config = dict(
    n_layer=9,
    d_model=96,
    n_head=6,
    positions='learned+rope',
    rope_fraction=1.0,
    qk_norm=False,
    init_std_o=0.00559,
    init_std_down=0.00559,
    beta2=0.98,
    warmup_steps=200,
    seq_len=128,
    dataset='wikipedia_en',
)
Each number is 500 + 50 x the weight over its row's rms, rounded and kept within 0 to 999. Layers, rows and columns count from 0. Numbers have three digits each. The size before them is the row's rms in percent of the matrix's.

# layer 2 attention query, 192x96, rms 0.128, rows 121-127,153-159,184-191, columns 0-95
102:554498468560623515467484577520510453486442455534486490426552493447525509442424517487423533421537482507440455403539537577494471523472512538517441533401490457585409487533572444452547482488446522587543578448599438526425446506520499492467499405471489536580494541532506412479471502395519475540
114:441463600535507580503556549486524489504458476547594480553448447528542572470470547568521492515468447492548557460543415522448418488455478548432518547530555503556440429474633535495557464418544509467455571480575412465500541480498491516513568545406470549550515394538410501447516495460585489524
113:464466469504470515478504532545544429490542540441410454488520492452513554510504515483447556448542368543580526426444559457520476610534463448462374484439529456421482409535486468454521526451509529469481502452527520563430537488581417531529548441554424493494473497393485449495445568421587466460
119:485440530524420545442480534575486543471509519532502398458471470523504515453537459532602468512498480533460467499512444612491509546470520540459385513563510502577492541443493405471594576499548589605529480466481539398484606455550406453501496493522486552511423465526510420539436414505550540470
104:518500494595475515523560524437560519510459493403544460567524541530500478469530513522505477500570378477481549497418479575449565516377463473478401513427466438556438511510519435506526482465617530489453535487499477500467494503454459369519501482485503439557576427556537409437394541527552526551
107:427439487510497480547581438435476563544476448552504555449449579509503568463574479424423492532497555382430574582431512481454555519511462560470457478566564484503483540448469418504561499545536517440509469551515565435481520527530575473539550543486530441457427485461552526534621531378484497527
105:548525433491547530534509471468548515549478474526480459450485500541433504430412462486396491496565471551486556559515468556567424426551528481402590479445500519503464541514439549464571512485448526394444533511590569439532463511597537488467485459509409508431420405445522470507421601435504477522
096:487491415525446475499424534526431465522521410466548505446511508580461563542559547541549451554525539602560469425470503409444472543464558490553471572427429445478451504439479475498381468443570506443417545485525429474489607449506442471535481438535499468506449438538525472514510520423569403496
094:549465518443534498511394469488422518462478482443502527481542517487488533441499379590563499421494517567496480609493556455513492513466652464484393469498489547517643537514502461574485493490498527497589484494399543547516565500506460439377493573534550464475417481485497519507494517478438547508
101:417511554479509488531447497511478556488508386475449563487486457485446525415566492553466514633460548612549544524470520597511452484463488429537502507583510553553546462538545541493541525433533406521603521431433478494463390482508551511508564453462537490516560563462528548425547451409444487494
088:536469494498440562546534540435398536465446490551546543497548573551459657457582624525568413483522486452512512558457486512515492533541386439528466477445441527447484440501435532467475486543411457529390503540503485489433534555482516464421392499432548467479485492536512494511551514486544502447
087:440473450478525552611487481484457513494512476432503508514584476488502596553471489480530572499492516488518546440422510418386434516502482571510465484450428443500452610602507526562488552520515638528523434419394517464475510480474505517413496505493537498478428479469570618502584429507509505515
095:599634495497486590462526553464538506484530432521407487524432462460543397501565482464566592473494535511428492388479463528486485504469551459456402530462444557520474444500441455485557484543478551567446469456573502506549416475613492449542506467551469461612569502499455481459456472473475517498
084:518557531513430511449462536486539431433474476539483468499520457604491519520511529438532527428406438421511551465528665532480492585606519499448401505580598479534552530492524452443514512581489494537506451516401521558519461492417428464477458541453499505529488527461543465576424420474512543513
123:565427549434499444414582451524482493448495577462451532455463500471479536459473519474452529572483572510530495465450542523452544449544518411518532520465436467413457620507515505462516376470474449359572523423518456453483525524495538555484590472574511517574461465528526452394531531442501456468
110:451449492485521538455482554490384541506458400490473517485437595601476491440533486512449512482539532512462509453449446513547464542617434464496471437505539501541525505533387410545460490430511510564505398546483419478457435535554514528555541433589556564451540562502531443564486438448476578457
102:533534574470508480527532551507492509394485482535500540476409521552561472546529477533453452551496580571387544514623468485513587502428525613520526518387527486506534569499481472494460431447548509400518474504509428487434516487436429490575526466535500534536537530490553456532385581515524412548
125:515583480625494473572508523484460463508554543402391506475518486506478534453546524520398484496566438522538471479447585468406493556455469493533374474516497599497500452471620503521535483477428528548541535499574436528538522484503557404517481541568465552561474474529496459461455449421584531474
113:522464451481481521533516563497499575440530480413558482456494462508392530537517459488528498479490456456524550571499464640532397536555433472504453384494484373507554470556512558514598499558464532487509496497486555509536492534489576534531384461517461545471473397502529431527433468491392571476
125:472517449448482447459483415487463639573473422518534392542457470487538475513500507536510492467458605545498493539432494451536534389508522541511568567542370446541517559471434553535345553558546489534538520476522546602553540575484456549587485484512463523469490478485481497468520508470526479489
115:418565464471380506484463594462459513453607518511458510529593475518457483502596506597421572604454485459426455447489482502577430471441592556443405470496563473530511450476448466461483491528500459523511459525560502389548515524455503488496558485463435549504478459442560493507492485417476546450
109:528552413425535512547458514427487572543492422641470511518436408545495517489507452538514412363503499481499525510527524513529500525490463381516520565492522534520574560444580519527588535465435504476481538417504522505510445521521467490508422509493508488506545410428520489492368563465548550421
# layer 2 attention key, 64x96, rms 0.13, rows 56-63, columns 0-95
118:488498536594494529535504590459476504444481622585571442567514415554457402599482493583538407464484534581546470517532505477546512513593455467476505557522608555499470464495449477488496489470483461609554524535467493579494519563481555493533508438598430514442541595439459485525490504491505539485
109:484533387457519484546509468501551466492471513453517487586582512511548500553587450543485519466487576495655553483542483505490514612490502476475435589446519465495433543380480460580461572552501551552473479424510528511470481398488442462489462471435546393534558525512498519547578515415521523549
112:554487529448506553495475499478587465544507529502509449524466549451540538452431489523550483372503481444573517453429551422514504607495560423458455477489559453548538473514502567543600517450430448563506643403468451541554558433562527437494439446528567456537518485452487543418493473551511495454
113:523519505580454525399565550488509472497557441411485546422427542442593486541578496556444526509461563549515448431505465625474504583511500382487509474436434525511515506589503522443530473489514561472497471503522492600462474527564506499524593405554490502534490522445587494389475494445496563508
110:524534429526537459582535538398505535557580479526415557524614522415508507496599394553462471489395559442522461507557466485555515470438456490531524559503475563436514466470520556586474501522348500502471512582597508552465504471515536502517518403488538481513450469485467518469482461486588454482
111:456484551522475587533483510475572555415475490404480451476406586544422524430477476577517461519477484468553478572576452469417462593502485546532471503405525475419565541453445537457469513448517491523514562551438480525407466500466552439456576618525537501519508401469421543525536491515461506434
104:362448496521479507515483483415497559467491530516463539420576473474420501403464576506477443453483560498528521524493506489539522482551535484446561467534495551436553488383448532557531504561463522451534491498407481465493436487508609467432488523447447475504534565600640487443511430390483527518
118:427439515558375450553439459523533457409588492544518474501492513536568578438479555545432499480378525449504402492512451456512510483541568434515391506586408503552439538443474458539523496476511508480454482421551498550528515423431545469448484460569552551480467493441543541532479527483525596509
# layer 2 attention value, 64x96, rms 0.0958, rows 32-60, columns 0-95
117:469542540459485421367426514549494533470508560494452433568527497442480504587391531493561472530610481479496474454423385473475532484602487538503502442529499522503527453462503445465457532477503551519517465544497511560523555474457476546459561509478538515512592431559584617609440513456455446463
110:441462530492509449510499458559515456473638518536452487523495508492548437519518437479566453476443396535567548506451450459560482564434550419551479468471652559535461430538514566578499460408500454514428508444470498480544453522420474421511513539560514407498531527567564517521458563451577488511
106:472440435489502511500454538474559453473465452495566490532470365473487510482541505509388565575560463526491505578394478463471438607446527518485560565551394506520489429521551403540544462468595475466471470498478558485490502522540594434440501372516485596532553453457499517535460495538528528499
096:492503500516488470331641534498482508496597506526493461481528575513506488501524539472448514464487446577462480511471469552419535600488428556393473551523431460490437492461569564406592543522542455516499542504421496536513475521449484588540454563543491555536470467463586501553533505523550542579
094:479452545512402533501495548563491508468507527550477572498463550430475449490493454493492415443517520466518459412518417638478553562440533581463552636600528478472494533547443498475444482439466454557427513480446625514430465509439570513405519434497534512508496461497438489556563512534523529538
103:451504480494482452411517498467523539514498492522490433546431477442478411404518413602518625412507468542481516406595462506541422506499511580578530482460520563499511480552461440473492470459530625498477624501492476537473507515521488519502447475480535502417567494514395445497532614488545541487
099:536548550376484508608517497519496548409524493499531509564484498558465512393444388550499531416462538556414499473460472473534560477473386524521468449532547501449540609476550483498563499551527440490434442526534540618581522511483492505473434546502512428558490424527422580506480481461494538524
111:487544463479452491535462508541548376443408466519401480612564543496490545499474454477484523548552556520377492470531502450530480492514538515497487468610495505466506536566487540500523625452505517463517511417459459467486449573481485464520389497492553498401397593457455576416443498479497439509
099:520528583447500452451575524498425444504585524559508526442510508374483449528375484545556467606481582482557471475549423465549491467477449414519536495480466578554577388564536513495530534497553459481487543570474482474515474489646472557478455468487483483558510470597502461455494510539484444502
104:432446491509515490488482586446413492534551507439489539457443517507511494470543609500550525414586416623442544549485466434413485465469472393519515568478518469495441535467425520502578509556527442540431476517483547537543539434578499477397414528536600529507526459588423497485483527462479491506
102:489489603546435464565439434483484547453466519472417454551503483545473494493425490426574435528498505547535424488422520485451486492514481519519509518555447517510531416497525517584554406475499532490459491484478528397511568518555640458515508585537516508476475559510534531428439368617473549583
100:571577476447472483533540507544500515483504497407416453554504522507470563544536552454562460546543567465462502476462583543450507432434554590484471440497457507476456495452447586543453512498457600408484399517474447505498471446545534615514415434461552469427427529522501633438489491498465506542
098:548427438569545464566446556515474454570588467464539466491498368470386385483491453559529430451573552447480556569485593469538539535618566520480459460453526450482481476545560477469435478486453544461511530427551551490498522474505484527542486465515419507576460454528451550535455498538437453469
102:511522537518458493475505545572533531442547445519428507425414454549463538508503530543453513507563535416488488486491534538438460587482534394541453516466583387451530552539550512555588457513482554510512524446419424544480493499555517582511556505606507427605581515509431370504546458503499536481
091:508506500463475480477499537576488483533530409457488452468561527448471511552448513419500520418491567500515493579466483423546555475508558429521473608546420551482486537514613399479503476535410540439432499560473514545490489416520606453485474461404557514416469501465582498408591507439442477474
094:508456354451516500465535465514431524469556473425486513445467508464477471434579507577414371424453459485511535556460486528516511497537427524458471569511509494519462608534527517555543571489507479577539486611558502494573413515498498391522541509496481517512432540412458541482565455467426573473
109:462496435486441571502414470514541449479485515515482355458540458587446456520404507476511540534518388568487491394610514462492432493511485500470497408511535523540346530509576554528476535458497481524622563519520500466577458479459458503507416512552539501500503518498461502494521531491469583571
097:522473560470431506508450577535431484416578530469475538491462546515441491421621435558497511540476485415492467506570542519528577520514498499523538619545467548516429446507511535548570531457504477478610494464539481518417438455526444448516512487539498590544397533514431468504349548553535499478
100:477477531489482523504581470489520560456524456518447463531498510586461542525486617590511518525480507573552450536504513447463538532479541481570577484421530383437530466522509518452473462495469431521431474479486446458503390541557442470524570584491483567449453628433533532503544484467391627464
094:436509517506513523492423435460542526514499496517488591448552478467388507474543401504455549485502540516497476426532473574524483477585540375539563539465472523458504500548472575410533459484478463488472447498450538529540479566531531571339492536512445434580562550618504585488560490503565450510
107:422457537470499567573521529352524508656572517550504448508567511534534436472512564477461481461535431436419442461508574508510421568464518510467409517508551500506453513547506484426596575463514465544464417519491443495459462446474511457443513436447503579460552516463462516446568465468512435493
099:535473476496653441631518461539489542542584497517502472456548510575551517446457531478446468468445532484429505523589394503571495463553460507404479566562437515417481560479489474540577442484519513455532495478488437526423462528464511575412549503450541569449464550527525446441556457569491537503
105:437420492448450543523607514512487561463532532483552554457572455395471559552425463472569504462497515460502512548503420470478505456455564556493583466573504414444454492395495537518522639454504442467487513489515470539378473542560508421507485436446476479517529532572513489573574459419500541492
113:613445454423557509468460546572531511595498488481444517526495461453552502457377522546469539536472517457541438465479536622524414463530516526429547540504546447460508497450480453402561424422474425409486537445471496486511445466483509494510529499486522475591583550569606475502458507415554509456
107:457579476526566527492528471510517426554540495433453495514596498431437523565478499434490565435507370482456570434514590518540484507443484525517504495480463535422546465527535520445515549450484454598447567445492493495585475393383438425433569527518434503540545489442479461507518445443414469481
106:493560533565535499427524481412429413443492526497511451564537513502537557651433515468579462469458492419504552437497462470536554534440540575571499550565520446507502408534516444544541459546546437460480460512475513534355432488502488464500488582467538441514535458519539588522481469410499571500
112:419518542492474480476485485514469460461488505535601587556494488520524522638490420429428454503521483365422478477539496431496505536436440505465475526460479512527511478495505606409492539472453522475489662529427449466530432570502557450574549530475516517468396461530504462456541496515493473588
101:582467431514540453497601418556511517515446503551543478513464505491486460489470505479518584472597593567526505409498532480491549513550520467527542458597495447523567458546423602513557487556444459539570502522487523515467536460390438440561481474527526550549484408527442382381541536461491530510
095:524510468522518557433466498480440541435525436477502511535529451502549516377406443514574513548467536560588475493519517552500458473422515394507560492518526466466466511603523606578486484467382543481465431605433482525474532523440498535484551589540503483487388449513452521582525452486457452565
# layer 2 attention output (transposed), 192x96, rms 0.108, rows 96-124,128-156,160-187, columns 0-95
092:492493542548481495479473420554487527463552461526526381483484532499440568477478492555580491508590505621570457445463633538411482494482515476486511507505562556488486456557495483633474457513425424585474532555435559565504581483507529528486490414497544534474508390410520503574531514505559506523
099:481575437557627411542530454493454533438447507550479473476416468518529468485539546541490558525489554492508499483557542475492380453431441495531530462534582445478426464409567484524533481513451432460526532498495537472435465461376490491428509453438484509374498598432555549560501499473495459570
101:462514528491512538515563544583555620497555557540502479449489514495445602550498530477489515573467492478536504478527579460445512422493507647497397489552466472532553469462564510648534493463484488528578562559437494480493502595541441621528572451439550513503532525542495563536528491551546527516
102:396443483393387582444392501436507495576543414490495549422453499503550509498515567610474526495487439500514482447519505465403479474503462536483546532541448467484481519491513459431453557562520475478546596439365527517521426522601438507542574467520511458473505448547482476574459506487491484484
101:524516496475458450527481493578601489503442565505555534548524513498506457640483457456543446612493545414434452471490469531557575491494450542411537518478475475542488449496455555591551517485473465538508594449475529571557518508533505473534450412397581469548401438542464456561502500547571572467
090:567451516430534470417506562521497590551506523570453501538469442486523508455453435523574450487489567420562506575507474495507497457558518592488560486431541465514505594548521408510546502458363414400553514591523502398491446513512459438474478531510569461484514564490450402559509516536446520525
097:605468470506503515496456544519436525504468402513552416584523491488430382522608549509458488481591568500537421522530558503535437511425502518540578470513479568479563483485501521495584512522521515481501501581464522437528447509371504466468453529521516541547502425471536565478356463594508446526
087:491405337429465432491456452481439465531536434525445444530534488516465534479500484492474408482493500421517514587582468533472535511477568559414502514504483587476530505492497511409486415510497519478485515596558489493504497460572431480430549567480412508511510459561584492448410530501586535402
089:458428415513535530581443533469420467526517556570461487474451386458497482496498488488466457522451460526470494479481566456515493513405486477500484509467387520406530405500411534519478565424569491547507544450582529525568491590596506423488532546502495507482490486408544505388493526371505443509
099:494561471478535512488480495576540504462474455488550476512472479534506463409605532516537471442417501488423537490496586558458522492496462512583468437506513529541513422579579505437485547479518509572539403460453444424410460503460579439459483535451461449405517509474461370384465431532498493597
090:402514436427411490547382452550528526491540479521454503457393529467531413448475523440550600441535431425432486478547456469463546445573497605533464538546482563468512484526533477450505534503471536458483480496550483492459450466485535576410436472584545587501492470592495572530432511552493447511
095:543461519475454528464553518508517453523629550405456480480547600578486402524416467485521477492542513473455525511518533424399539550503519556481464475526538490490484450443424602449555468455476553533446484500524589529476523508482548473512599459516404511400466480659474535550543454475505475478
097:476465558529448536556594530523482501577516553404451524578605541552368510473426546580462512523546548520436486455462441503500448535581535435420517494465502432474397478501486460551412557455524487493498508525484404504511516481485561455460513521484549514518534471380547417542483522546405554496
098:532554571497538459514444560514502478451472467503594493561481481459490432499498463477484418551567431528387507478543460467413560474526495460454517527510606539537431502455528544410532456542554429488504560491506444445549521510527508598352481522523438564480531498458371559531518464607468454518
108:542570471463505477434511505570430461501468441498479490573515497536453433503409540591519497558507497433503537481475398404525538534545529494516503491482524516518440466502589473574421547566493452381499572469513535471626579533539476551482483482413516402494496445535525556558500619425489435466
092:473541464477544557516416526493495493469498431548462546501580542597417515516431533492451481436492533424523647471535450511486487553523516539590564407515529536446468554552476464516426592496435572520567526511460509435514506448502388393487548536575462507529510639452524517501520518529471494483
080:507455535485470479523566489460530478506454409457541478558469490487512446492487515449480468351448507488466517517579492467414584490481519426469526456450472465528576464633463531455402415459627471541516541551527504526482425545437523442526525588598458553468594493511524534527489564549461484568
091:528517552486545558441470438536391486499581545486431487477483569476519499487612507549488549465458468452527517543482530420528458541566547425526506446490478440541546585550495507542521575549495505544484466572465559619358515510423534429569532578556497459493535483392457541461443491576540485494
097:436465505429537444426486490492469553492502504515577430557543469510466468597493415485515480436492528467504467536462503440491561567414503490520415520489487478579455430513555409467495583507533498540456449450451468528443539562567564410509519504602488495482569509470409368619502562470526531430
094:511570540452408544487433601538465487483379513457539497508527547441434438487575533508455447567516589534445489400484562566567546554470514544471562506469492497525505475562520530514489438432514428486554600498563549397456510458450428499455466451465494480546474521602428462500511562464548549566
102:570423519481457461522478486479444433463504494454601505574482500473440464470514491525569551387524542522499456451461383562435522434486503448576471461468434472472493429404563434519413506502555501447462443443485521506575491491461507491501431507501490616516444535434517498449536561428363460453
100:559502436443549576571500559521567544472533490496435436511510500584517512505515520530600510487515485504526610550548578556580470481579582485552508540533540617434534522572515443494534575531610505530535493493533492544488433535515421556563496532494515532408601436493489484503618512484575542486
091:513491505585525509530496496419503481417474469390449548478503466505572574529456482579509568532465449464476591516504575507524505484508578518547457508537536460445571519579441519347542490611529489493527497481581477575586555431503492512423508452556522442534468523473500562426572620525489498530
102:502466486526598463507624424531474526543518489395563536526474415501473510489562384522440451472624508489480505487489514364525480523500471559501438475482567489429518439501556470560504453497443439482519518576496403434588489542543504504590456475456472509464442417478433442538478500538489452440
083:543517501503469532494571536442452548521516479520486463598496445485497557501512494492431515389453498479587401485473473530414522402359476440441497541473478596403485438464492507484444585460604576481461528456403510469534414521530579533500502467414530485494491501543446502491560547551502500578
084:472485457563420565494620540398429446483512456504501458443575515452523519569564484502470536440466626425479565507516443475498476520525526508504414587507551446536564517494354494526485491574538494481485478461536526530524526553592498513525527502430515552427546513513590531506555396512554503420
100:466452475492459540446497504436495471439540552516507552489506428466523519383430491442445610478506481526605575467521511512510460514491508437427507535423393567484458509500490582388563488516507564452458539373525488543446465566552436548485514514506461553515477470520439472459470554466514569359
092:447452479437523482560529481485461463520452484497541591431499426501451496514567472476448443538543425573576408500377522456471414432502507486576552530514503492498572541549505450511509581460530496636544447564414449453497573513520505455485460576548463398508459442495459454443480564435475489442
088:444491428473532523459402474508549523474460531561451473548525494468570557506403387433501435535462452556484524459508436429558442509580467420503494485454484462603381568581453551559434586439573470442506494564534444472514451463502493566460434484570507491489530580484415490530476473531503495503
105:517512493474533579599527466525550553463488522490448616477550545567543533555505478587487551533387563528530623482604471451615538484503426509474545532534471458465524536504503432532497504509501463487488496476535517509436432548416576453502507557479431461516526631437506461463505446558513578428
107:539547510533566508486533555551451463490452546552531447498518411432422571452496562501536551481537481490475486467563550554407436505496501498499454481616437560537586611514546563509525491526526534497535457525551482527458606502566550469532451470482412404515471380485478424418423515428465451462
088:480518565476403468497505493362521467514503495463492536501517536479552412510462450504554421492444483513476496503491501583522556447569475548521483477488522447440605549497398551398510498486417589607547458473488508501477526448446513504452448587545527504478486536507503544566478520460358566622
090:465488562465563503567444436462499483417536568435480483534457452530478541520456481436525537517448495461530490522452567472516527433460499514520401476518437402532433513499524435657497434434423522511450450432520470498518621475492561478424544521401461507468380479529468500437498450431480503423
102:437523496452615544442514396491428511497552494533538414545523501565522520469543570518526571482508541555379478522443606442537440503473458451579442433479507557551519460583584528483502489520586483436549470466489397486440496450550551466563473575505518480513582472525537432539451453435465523469
110:471462467547525592585460480554541483459568556400464505525516512530493479532560608487409465485412502533493468509452392504440493537514453440544369568532483465475457479448552520503506560539512437616428450430543467517574540557426520508461531605506482487493477490456550580434443534464484528505
089:455582487486574446477543503571510507598499500400440530481587528572515448595496500502490453604488527405499513520530453532480567416467528551511512481478532473469566396589575571519455460476483571519547575441549486458478506386515444468503502504440444513543519542456506422439571561438516505438
092:471592551490523464583553528508514498467398502420606609475478440444482411518509560489476511495475461479548509485485487524507538492526448527496497529458538525485416497476501385521447533483452448509645501521453539504508492498582581521494515566470491519563589456503410489486669506517451427554
090:520493463514613546377458433606543549470466455498516489486506598584561483431654462452552467370517428445501461508586453516495498450528535564472513431525579499462493457462510483449495456536439512545523480473461503530541481532438487448531533529574443500479437460490538521559439524473553537560
096:524479511540496569486580445420567551460489483439553488480477519526519491520463449581437575567491545457604458471520573485576524516508582625500579451528456518530528476515437450499558515487547517495508540551480430578476457512535492524502580383616461487577483609484537474582548416519457500498
091:613539428474535580433554549476497439572447541500541478527580483427564597590565470555475479498526466450538482552509497530486423426531459450437489482497493511476466506425464511391497570573557495457536549439410490528503480500477472440529543468378551479484597499449476551503504514568602471520
100:505563519602568497606420520492521422488406436545556515457475443550579467452510461469523564452392559500450415507525542495554465492485503441507532479582527451527530560523597496475394460495493454434560471450465553438553473513410438472512544520503477463553525484409476455437390516481463493514
102:592587575444512514402496409482544447462457487487464566474388479453633572479569486473423501411472520420439473447571502541462589474427516541561486526555570596518545509501520538530496493576552538532485472582481469413456430529520478490482462454496460447439487504476531471517554464517544500487
106:553547452527483507535548468444558463545513523572467567600520473533482503404463470460510605419469470544462520470490431593601456442398501523550522492573454502550529489524451481451440535489483495532493498575552621526549484486468483436587480428539484492576481411525622455505480532442466526572
098:430468431546591507578533486471567551480437555487510600501468405477491435508636485522456400568451459410461487563475515536489516515528491566399491448487553472510523538567409464435515481431554461576516520539431469467439420464413502531524488527490493556479500452547478500565488428569456524531
102:469517547515528426549522511544575539505454531561581450530489405553524512453435452589512658544513424512494520547469426539484493490430490480463414456475558471473532477446522512522505409502442516456435573399462543594449514580501464581500469514485538467552467424527513425555414448469482467457
102:431519474515525452477574552567490440497502557501563555521493575420507557518502493584568433580541543455460489494415515538553454574493436510507508463436377485452560505475512462547493536498437489470474497357502413483491511535467520460464510480444443453504401481557541463520503461581602428391
103:577507406505428506572529430418498493534451453545524500489524509532541540446508495476467399507571577518460501453490466551393426534384455578423500470559489553492448442413579573505471461436516569524525588501543498430561498544536515470463537474530554420528506502524486447479611504504447498590
105:525558490516409520480468542533450449504539507405489523502500594467491622555518543513487517487543468600519516496488532521479595514481547529402484464553504527508465457435467522576525452569496536547519505558401566599433536453520490654536493491486551629568506454510438592481526460484541461524
110:618466508526514499467515513483503440569574396542473487565510511525497553537435488524475539456479485534502510583483468432490524503532515549480403469571531583529437583507438455542453648540486593547567513493445513550426511443520477484548608526533485539520528469490479376531473427561470540408
089:437475472555533487489563489577465430481494518531546589482548518533475562508579514450461590559481492510506497545515454445442433456562456498592527524541538464462507571545434567503559469525486441545637536593480549504483444531521547542418580564625545403477531524482467457507547529521538576575
099:498550550490450424378533497537544521504440550447498493537416455436493558517443503510430501491502486493437381562460564430436506591459487588501496405521498392541547521551537579514505500435444348521461526554496556555548482493500584515500499505547451476569470437435549466528460481458493527475
104:472572429470453492440406482579513384589543533512489411531520547539551449450516541590449513541608510551478473428510480480484512474494462539477506463528499569589484591509522428548393475468438503541474454511440571466508485549453495538557462541553453486514464477527433496435394495533454421412
102:428542515549425485458465490462447448451548408537427447416509623460475489452469643486562519498511464466471493582536455518482507497523510570500505415477425477459476549491502508543476462549513564514571398556444451573393484522504492473477534511492492549514609561514499547472522545628549527452
103:506422529496514468534529474488475506489513489529597504459462541545651445448453416518426505510482585481502525473560474463456475544602508534522523519518525374566570582391548556547503472575402468455594602520542482522422496591498520433529551496511514530447483489522504482510425472477490449442
101:471540467408570531511482531582510561477557571588442554500463446565457494391579507410506496570534486540487470526484484578469419505500511464475463468489483452454496521487578523450545597495516530554521543494518429441477384405488489538549478379538505499585458515455496442533525576609476445503
100:500437427580505442493584470505526527491508498535455463433469509472513541512556501558513500522490547550484479496427480519454466423527524471540535433543491444521564427522400518598470522540598467549503445470522545427529550397581540401549523365564500436459572569528537423612458494479472527494
110:473556558532458592426463527433458477477510528475467503519542578461553524535463489399539527545379488412442534531452541577516496402436461489388472557500458445522422464428517464445527467505436515397431505508506588456503454466570562509499551474529448516438529517486522517605468416466439522494
102:490541586541460459551588475553459495528546494523515475440535547443485454611559566536425481482436514463448548527469500487514539455489503603482564562453557574509560403445533449452488445605431522496485551425527532469552533431429544440557496482428506420493581444424530433413469494549492497524
114:494492434468499428492549502541472472547531533494511522427515465467523414427615564445483541453539552434491380541476568499478519590517506495531432473616465528432491577488562559426476514481482475555551475555551551571551582599547509571525531534430514485487432487463490598485510538434404465488
107:529407507505440504502372491518558532570474431392496544455498534555558493477448499532500427527480521562542537534462496458562583511617493546490540518475530501497543435606440477465444407447432408484501552457608484496520403606493500545463507423539507565527457455487504555493562460504505550483
103:562543456603556486507537523587474508446430508492555460505523475474431560543593512546523541464523508505535511541631384510529453459429562422515525584448509487583470448470496433508521449633534463468524522545532520535500497529499540465602506606491490530533511503512530426445499507475616472422
105:594547432529489465488556605568514526441437529583498452522513455499495436495537414562549404538491458487486510514564543560531496452497547423447475494486489557495527541446543509385437652494537455473525522557612554489487412559392482457491510437550524465513574554475471524495450504488446519481
104:541502537528505508579505539478519472485461437431422532405443497469544542465458462520535478413522397566529537564466531536477544478439556504518497551526556457465538553447403445475497470488495567499462502485519594466519523477409418505509499543538471494480424513375471683430491492506550443584
112:430522530548492496452541449463413509540496342488559468477448409479479512520477482501518520512494466512410561453590594447543548546521454535412554458485446469511515561527419478540488458588518628471526551529471609485474497473476488505535423385429500536523489429478483521546478459530587462483
106:485526522559434580506515582450526446428518531541530547421440504481421606411491535493487482494493500533582451434446508485408442581530445408448530447515524455600464612385435537442441467469496501498506468473539465499564533576541528490473555615551498452502542515518496493567537497480472531552
111:440454513611463539446377510508491558505622555527402439451457506487506551443515469539489563530530494496506481526469533443513397510524531405486436505510418473513495474412475536479551494487542515442396530397512479476496498526454497511598425448549492504410397523416548555458488533505524553451
114:503496529458502398533544502489451454428522541460470530484473466484591557595431608607452564566473566559557583472453583502500490533530506502488557501482462395521509530612526446578490505498550497478533487518481521513486471468549438571481579481486512446489521509457487474486522389619460485378
106:589458565537489453495433616523406463467481472514490505516460584493517517418479547460568439498468499545441521561482413509538482590465504435478439522444474501501488491473477541568397483502560591458427565482608624433503507545506487529514499565376522510418521424446496520481521542491543545506
103:522434585492573450502486520446430509467499401426521547474478588529450581439415499424482453437534507532549575464446474536514539457502551474578571499441492448498513429631448511560479421513457459562480526555564533499643523472581446571483573521558501485468455523538530459465500501506491450497
116:528401371474494499509456485479443557506479527560527433492348495511494465465539514532508491588516450558546480403457405544411475484507426461487489564450527577455422559469423443485464563498543512482426529465561508488457536423563514522426399498478519531556465470459537470542481562468568497560
103:381475505506495501517406584498445580435506448575593513485593516442471521524547570535562550555434553498563510537420476485544514533535452566536515487536501426519415454524502537533502497478530403524473481438528562521503579469513470498531564549608555620577537540499421571452492459446515497522
103:460529528496430472524541525569543484464503498498612397493502530515489498598490500530510508549466588450584553570608554494517518542547507439544530492483516491456452507472573549573565545497512548476600478375421432546600477511486467622533477500501474407467448580496436535428490469537531475480
101:553512609462457498477426539542498504586493485575554450519508554499468602527474469377524583418474507618543504464527471517484410520449482423530488558480456465564557511494502494388553487479473530527477368506448514550465516425518501526486520457470554477535551550470544414391476494416484542506
119:538515448510454503467493477468428454467517521471451448469462471358461484527566527404479402501515496541474411506431541514567469491546506514497415548469477479539515440535379427453549559563513403495524364586511481474609509488449615520522464563439452480448533531507470524512486533565512491514
118:509490463446559503544456424513488608469507482587454402445427411525539488478492459447506480492493455463589536525536538450551532439524440461485531548572560545492450555529506523529608495585553509488420523567518520568467472364568483519451460482571550493534593491407496540484481508409516579512
108:475467487540571515538508605476535497450476540492537456477558441548458465586437534522554528539460448555479533560504525582511527450579502506621454504510530471500517440540442453439578480557503505516527363469445556533544482399467465511453467513411481559394470537487592602453485442449580507500
111:515470520530579481558521438502557531474479467514439557535440424490529493490599541505482521530428470500492543433578407472508473459494443428578538632512479453441547498556513510442459472428386499497483560506588388402565495553475530478422586423461486441497490498550529571444507507537512474563
102:441487448504575454526500465531490623477519564518527526443479457609532503513485534521617513572524501497496571445471581501479492474494479440602508453528362470473538453510552527470526385435542440444422458513503465455573568532441521516559477487484549478395524461499570528537422493432467426477
116:462567515495500514500485506452571546451434489498490438460505508510593499503467469499560431555460447486567518468561503571615496463509532523349434516497513633490535459552490483481475542540540537439425548491442514530481512572442422461519450505359463534508441546551567584491435515465587441492
114:450489518494401576585504487401471419501610477514571512434612483564505519532557492499593550486578460499533535381469476565522529407444494422500536579465514502504476477477514505531562492459493648515502490442471542427470511439561504493518512488548541480492440578534480558456502464485421446490
105:600484499569516490546531584522464524474502470465442589490466460463469476498554443419417494448459462399542464493504540494512463606505465478501487529539473570541511457433514412520493406517558505418529552397548536507600553444531423403567549503426553496523546482486554523570542476420551550551
105:613377554474400595536548532426493539510524561485535524550575434519492512595452403458457420522460590526530468454467601517494457494487558452552468585463506559505485494502482555524526609496471516503488549460457607473574504516447522467468487468547528484470437543472554483452496426448466500560
116:466529530542555563463527433523578470569491478469511554568492495413367552447530520437521483537519460567495543556473495577524476514541537523550452446525423551506507580558540350413521441430519474480431474435464517502560562457497472506569412402525465531524466531435471528458485573420458492490
123:500521547567499402564529499451549467606509464525596566515508506438496423463474493577480473497516367502568396523498446481503528447471509454552521497508456586466452528518516538491478429387472473499539452569546518522547541570564484567439544536468452458455482414530447578413477552414535516559
101:444541564507487603475417466466425472505473458461510424483554467487413481464481530502499465461546535447485610536592503437544562594485425550546526501519571498484464532504475488421545561560479542453478498516493479600558491576424558540388450600420508542442509530490497570436510438488465552562
101:502462521520473408573430524442612550511503441524495441456483430569475555498499479549524471462545442489478397579530425434508459612537471568500426443540581523552572532559454568560496472524491519494536515447480468588516505535527431489580435527408570524593498503516481476438463556555559534542